python train.py --num_hidden_layers=14 --init_std_up=0.0259 --doc_mask=true --max_steps=3447
Each number is 50 + 12 x the weight over its row's rms, rounded and kept within 0 to 99. Layers, rows and columns count from 0. The size before them is the row's rms in percent of the matrix's.

# layer 7 attention output, 256x512, rms 0.342, rows 0-50, columns 448-511
106:46 53 44 58 63 51 47 40 59 55 68 53 49 55 37 56 44 57 47 64 54 28 48 43 52 55 42 75 41 45 28 40 55 62 48 67 50 51 60 40 41 42 53 44 52 55 57 33 45 65 43 48 52 54 50 54 58 50 44 54 43 37 45 53
106:25 63 57 54 50 37 38 54 51 59 57 45 48 48 48 55 55 54 59 57 46 38 57 64 41 47 47 44 63 58 33 63 51 43 25 48 46 47 57 72 56 52 52 59 45 55 47 52 42 76 42 55 43 48 47 44 43 39 41 47 46 63 57 40
103:47 41 40 51 49 40 59 66 53 55 46 41 47 50 51 47 60 55 48 37 43 58 34 24 44 28 38 48 37 39 51 48 56 51 46 55 54 50 51 59 39 53 62 47 60 64 47 61 42 63 49 37 59 54 49 68 50 32 52 42 54 44 58 32
097:37 41 63 60 53 62 49 54 57 58 57 51 52 47 46 64 50 60 56 60 34 51 62 51 49 52 47 34 52 63 17 55 45 49 60 43 55 55 56 30 62 47 44 38 58 36 31 48 43 49 47 48 65 42 39 40 55 62 40 30 34 49 48 33
107:67 43 57 53 46 57 61 49 41 65 48 45 60 37 46 44 56 64 50 46 50 40 55 46 42 61 54 52 47 30 52 58 53 46 61 60 43 51 69 56 32 58 43 49 56 58 27 37 51 47 55 46 36 42 44 74 55 65 53 45 50 36 44 39
100:44 66 43 48 53 43 66 41 46 42 50 48 18 49 30 60 41 56 45 48 56 55 55 63 48 56 39 53 59 55 63 62 39 45 55 52 56 59 33 54 46 55 61 35 29 45 67 51 65 48 40 66 56 64 50 44 56 45 54 63 63 45 51 57
099:50 71 68 47 45 50 55 50 46 60 55 59 41 43 62 57 44 46 48 59 54 59 47 37 52 67 75 53 30 43 41 58 56 50 58 57 50 41 58 65 37 23 59 65 60 62 66 65 58 36 56 39 46 54 51 43 54 38 37 54 64 61 52 49
094:57 40 37 39 44 49 66 58 38 42 37 50 33 27 46 45 46 43 60 44 30 54 45 43 47 62 54 57 38 49 41 54 60 67 56 64 52 59 30 58 55 65 59 54 50 55 60 57 45 43 56 36 36 49 47 31 45 64 51 54 56 52 53 44
096:48 55 42 58 53 48 36 41 51 37 46 68 56 45 48 56 57 35 51 34 39 71 56 51 73 59 67 39 49 71 53 54 45 42 56 42 49 34 46 39 61 44 48 72 44 42 41 51 53 53 46 52 44 58 50 50 55 37 56 59 44 50 43 59
099:64 37 48 43 57 54 54 49 72 63 49 23 49 53 63 48 49 41 58 49 44 58 50 37 33 49 42 50 55 41 35 66 45 57 46 65 42 50 46 59 55 47 48 51 62 44 60 47 45 34 42 50 54 45 51 63 22 56 44 47 75 48 52 60
097:44 18 50 56 38 58 53 45 50 68 45 58 46 56 74 43 40 46 39 43 49 54 56 48 70 42 55 58 51 64 65 40 41 48 57 57 58 59 42 46 43 60 49 46 50 55 50 58 43 32 64 56 34 43 54 58 58 42 43 48 63 62 23 48
107:39 53 57 45 37 41 41 55 36 44 47 36 69 39 42 58 46 53 58 39 45 65 46 47 59 54 34 37 51 32 56 41 56 48 50 61 57 54 64 61 55 57 48 34 52 54 31 47 57 45 43 50 44 53 47 53 39 61 44 56 40 51 59 58
099:62 43 35 60 52 37 51 60 40 48 46 51 45 57 55 54 35 34 45 82 51 55 64 33 51 57 46 60 45 48 53 73 60 36 43 63 33 50 43 45 54 55 64 50 53 49 45 57 39 51 53 45 47 61 38 46 59 45 62 37 63 69 67 71
100:48 41 43 59 53 35 44 39 38 58 45 58 62 56 29 47 55 53 50 34 60 61 41 57 48 39 47 47 38 50 58 44 58 47 54 55 53 59 32 67 37 54 32 66 45 42 62 39 41 48 42 50 48 29 42 44 46 57 49 41 50 36 53 62
105:53 44 61 54 66 52 49 41 67 57 52 48 40 51 53 55 60 30 50 49 44 44 62 50 58 16 67 51 52 57 55 42 66 50 60 49 47 44 45 44 59 57 38 66 50 25 64 46 29 40 47 62 31 47 52 48 47 56 58 55 53 55 60 38
099:43 53 55 47 59 52 49 50 43 64 50 49 55 51 43 62 41 56 61 66 54 33 30 63 68 53 43 45 48 46 47 45 55 55 56 54 48 53 35 63 40 33 52 61 56 28 58 37 40 48 66 45 45 61 37 34 55 44 51 47 50 61 51 60
097:49 42 29 42 65 49 65 56 38 33 41 50 54 69 59 54 54 50 56 72 47 32 65 37 33 49 56 65 55 51 53 50 58 55 44 69 43 50 54 42 43 56 44 58 54 44 53 61 50 60 53 46 52 50 43 31 25 38 52 69 59 38 51 56
094:49 39 50 50 61 49 54 39 56 54 40 52 51 49 40 72 44 44 37 48 69 41 52 62 57 52 63 44 61 50 43 35 54 56 41 60 65 37 44 50 51 56 30 32 59 48 37 63 47 48 57 48 51 38 52 66 52 56 33 51 58 30 59 44
096:60 47 56 45 32 54 48 45 36 54 59 34 51 42 29 68 41 52 43 46 45 49 65 38 47 45 32 55 63 61 55 45 43 53 50 60 42 45 62 46 46 56 49 54 64 65 78 55 39 48 44 63 40 67 27 47 66 54 63 40 53 46 49 63
103:34 51 49 40 41 54 44 46 38 37 38 66 38 40 51 56 64 49 50 42 71 58 53 43 51 66 50 51 63 54 59 48 49 51 24 49 22 46 32 45 52 45 65 57 62 48 36 63 31 53 57 52 56 41 39 42 50 42 50 40 44 57 49 41
098:48 51 56 61 47 26 52 57 52 50 65 57 57 39 57 45 63 45 36 28 60 45 51 42 61 35 37 41 51 39 55 58 59 36 62 48 47 49 41 65 45 50 44 31 54 31 43 67 48 52 61 36 71 62 53 45 61 52 38 54 49 43 41 42
102:34 60 39 51 59 45 37 48 38 47 44 54 56 47 54 69 39 57 47 44 40 33 35 41 53 55 47 68 42 50 39 52 66 60 53 56 50 56 41 30 36 32 41 41 49 49 42 47 62 42 52 40 45 65 41 69 62 53 48 41 39 63 48 63
106:51 28 50 43 38 49 64 47 43 54 62 52 36 46 50 56 50 39 52 53 55 55 45 52 42 74 55 26 55 58 35 74 53 52 45 39 56 44 48 56 46 60 41 43 37 50 64 37 47 33 34 46 53 71 26 59 57 48 52 57 60 46 42 43
106:67 49 63 68 32 45 39 32 34 46 53 42 36 53 46 43 48 71 59 49 46 47 54 55 56 49 53 38 61 43 45 58 48 65 42 41 46 44 57 39 43 53 53 53 54 47 42 58 51 39 50 29 44 49 50 57 49 59 45 53 49 61 51 33
101:50 39 54 63 49 40 59 40 49 43 43 49 53 52 50 56 56 44 48 50 35 33 39 60 66 43 55 60 44 53 42 52 77 40 35 45 60 65 50 55 46 51 73 44 29 65 41 29 54 55 57 36 39 52 36 46 40 65 41 53 43 73 64 48
097:61 59 46 61 42 63 52 57 54 42 49 52 58 63 49 59 54 47 21 64 64 60 52 41 59 52 40 38 56 59 57 46 50 51 49 55 55 65 61 56 30 58 64 65 60 54 29 48 37 35 56 48 66 38 54 57 41 72 56 49 42 61 51 49
101:37 41 51 57 48 33 56 37 45 47 36 57 61 41 56 42 55 50 64 64 73 53 49 44 55 39 54 53 63 38 44 48 51 49 44 64 51 45 55 45 53 54 43 53 52 43 44 40 45 57 50 40 44 49 49 54 63 51 43 55 46 48 64 58
096:61 52 46 44 55 23 59 42 39 45 35 48 63 47 44 56 43 68 36 36 70 49 70 55 47 57 39 42 59 43 56 63 47 47 59 59 46 49 40 51 42 31 53 45 56 63 33 62 34 66 39 36 49 41 59 41 43 44 54 53 52 44 51 47
103:30 38 50 39 50 49 38 65 53 50 49 62 41 58 32 51 47 64 61 42 50 56 37 64 63 45 53 47 65 54 43 39 38 37 61 53 31 40 47 41 60 39 40 36 47 44 46 33 74 57 53 63 50 45 40 50 63 53 67 49 45 44 60 45
099:44 62 47 44 48 43 59 46 60 60 37 55 42 60 37 18 53 41 50 37 39 60 48 43 52 51 43 53 44 48 51 68 40 56 47 49 47 43 52 41 75 55 54 56 52 45 55 50 39 48 59 39 38 49 47 55 53 56 54 43 57 56 55 48
108:54 40 55 54 58 51 47 46 48 47 52 55 24 46 61 38 58 46 38 54 59 59 33 52 45 50 32 65 57 39 49 40 35 38 52 49 56 51 41 32 44 62 48 69 45 51 53 64 58 48 31 49 45 53 57 59 67 60 40 29 45 55 58 47
102:41 48 53 51 70 30 53 32 49 55 47 50 59 49 59 41 69 52 35 52 51 32 47 51 45 47 33 53 67 51 39 42 52 39 58 58 67 36 64 54 36 49 60 48 53 47 52 49 40 59 65 62 73 40 41 43 48 52 56 56 56 44 50 48
098:60 52 64 41 50 44 43 42 32 59 41 31 40 64 48 57 56 45 46 36 58 48 60 41 52 46 63 63 39 61 44 46 34 39 44 33 66 58 26 50 49 66 51 53 72 53 54 54 44 48 61 37 42 53 34 34 44 55 58 51 42 37 58 48
102:43 47 55 40 46 42 57 38 47 47 52 42 39 36 40 61 52 36 51 41 51 49 52 57 46 49 62 59 77 50 34 43 59 38 49 58 61 38 61 42 62 35 51 58 59 30 60 44 36 57 58 46 47 58 48 59 49 52 51 44 50 31 34 44
103:35 66 63 50 48 42 60 63 48 58 47 44 55 50 39 57 50 51 43 55 46 36 62 62 48 37 46 48 59 48 42 45 57 61 36 57 53 56 34 40 70 56 49 45 57 53 57 57 57 46 43 41 61 42 37 62 44 40 50 65 70 45 34 72
093:49 46 38 45 50 36 45 59 55 52 34 52 49 50 40 44 49 35 75 39 40 51 43 69 28 60 44 59 58 50 39 46 58 56 62 57 43 42 63 38 55 62 45 66 45 48 72 47 52 41 25 33 60 61 55 50 42 55 32 39 53 58 34 52
098:59 35 59 51 40 48 55 48 46 40 59 58 49 30 45 39 39 51 41 60 54 38 46 43 57 45 64 53 43 48 46 36 56 52 54 38 38 58 59 52 29 56 50 47 47 63 48 64 47 51 48 42 47 54 45 48 59 66 60 54 44 59 37 60
098:44 62 43 49 43 70 45 40 49 45 47 50 69 62 46 53 55 59 64 56 39 41 53 62 43 56 56 64 69 42 63 51 47 46 39 41 51 39 45 47 50 57 52 62 48 57 44 42 51 52 51 49 44 53 21 59 47 35 61 82 53 66 45 49
096:47 42 52 53 38 54 62 66 52 54 65 46 31 46 45 51 58 65 68 48 57 47 55 34 43 59 58 69 54 47 53 52 45 71 72 51 46 44 47 57 49 52 48 72 49 35 33 56 47 53 62 34 55 49 63 44 48 44 53 45 54 60 62 50
089:47 47 55 60 50 59 37 49 60 44 52 55 51 38 52 70 47 50 77 47 65 55 65 45 47 29 45 45 49 61 52 39 54 50 69 65 59 63 50 43 61 34 43 53 55 50 42 52 46 46 57 52 54 57 40 45 37 38 35 46 35 48 43 48
099:66 39 51 50 58 58 43 48 41 52 39 38 54 52 48 35 61 49 36 49 42 50 40 38 64 59 43 42 50 51 52 59 55 56 55 55 57 42 51 58 60 47 56 44 47 55 59 44 55 44 45 59 32 36 47 45 49 51 47 57 60 49 44 45
101:34 48 49 45 52 38 38 68 51 57 46 23 29 51 50 42 45 43 40 49 65 50 56 52 42 62 49 52 59 45 51 50 44 49 44 47 54 76 31 43 55 60 53 47 37 53 54 55 50 51 43 32 41 44 51 47 57 50 41 56 53 55 50 62
098:55 44 59 33 56 40 47 65 39 35 61 60 49 73 49 31 26 43 47 29 56 69 52 62 45 53 57 33 67 51 48 58 66 48 47 43 60 51 62 40 64 58 53 52 63 34 49 48 52 49 45 50 58 61 66 64 51 52 40 50 59 40 49 60
096:59 53 57 50 62 42 69 51 59 55 39 48 39 40 51 21 43 57 49 56 64 60 69 24 53 49 47 47 51 42 55 56 57 53 40 52 57 76 44 43 61 67 41 41 48 43 49 55 50 43 52 49 52 38 63 51 55 53 65 45 27 51 39 28
101:62 30 48 48 60 41 61 37 37 55 54 53 59 40 44 54 61 36 53 53 48 63 32 48 39 63 50 42 48 52 58 40 46 59 62 62 66 57 57 70 63 33 47 46 43 52 55 38 42 58 64 45 37 48 52 38 77 54 41 46 56 46 60 47
095:55 45 43 34 51 49 47 44 40 39 43 51 65 45 71 28 54 67 40 68 52 43 53 44 46 46 56 51 70 39 65 46 49 58 43 53 56 66 55 53 52 63 62 41 51 50 40 39 45 41 53 22 47 45 45 50 58 42 48 44 65 47 55 47
099:47 62 44 72 49 58 41 66 39 49 63 43 36 52 43 40 56 38 58 57 50 60 30 54 62 35 47 38 70 56 52 47 37 63 50 53 55 45 56 56 56 54 43 51 48 66 56 60 53 53 54 53 57 39 61 60 71 42 53 46 42 42 60 56
096:68 52 42 23 60 41 36 47 58 39 49 28 48 60 55 58 36 29 68 56 45 56 50 64 36 65 51 42 70 54 63 41 61 59 59 42 57 57 53 38 50 48 44 43 61 45 56 48 50 55 38 46 39 54 51 40 62 52 67 54 61 55 45 24
101:38 63 45 49 44 45 56 49 50 61 51 53 51 41 59 28 54 39 56 52 41 49 54 48 54 48 49 51 47 51 47 50 55 39 55 37 61 56 48 71 55 59 45 56 48 52 53 37 44 39 44 38 58 61 59 67 31 49 53 56 44 46 49 56
094:60 54 57 45 59 43 50 31 29 55 35 32 42 50 46 53 42 42 44 42 68 51 60 46 56 45 41 50 68 42 52 53 48 34 49 34 44 34 52 27 41 50 33 54 43 43 50 45 56 55 63 40 66 41 71 40 52 55 38 40 52 49 48 44
101:47 56 73 48 42 45 72 54 64 63 64 53 31 50 55 45 63 48 64 56 69 33 64 53 62 58 44 48 54 43 38 56 64 57 62 39 53 47 59 65 54 40 45 46 50 56 42 37 49 49 55 46 64 62 59 55 53 48 51 43 66 55 71 65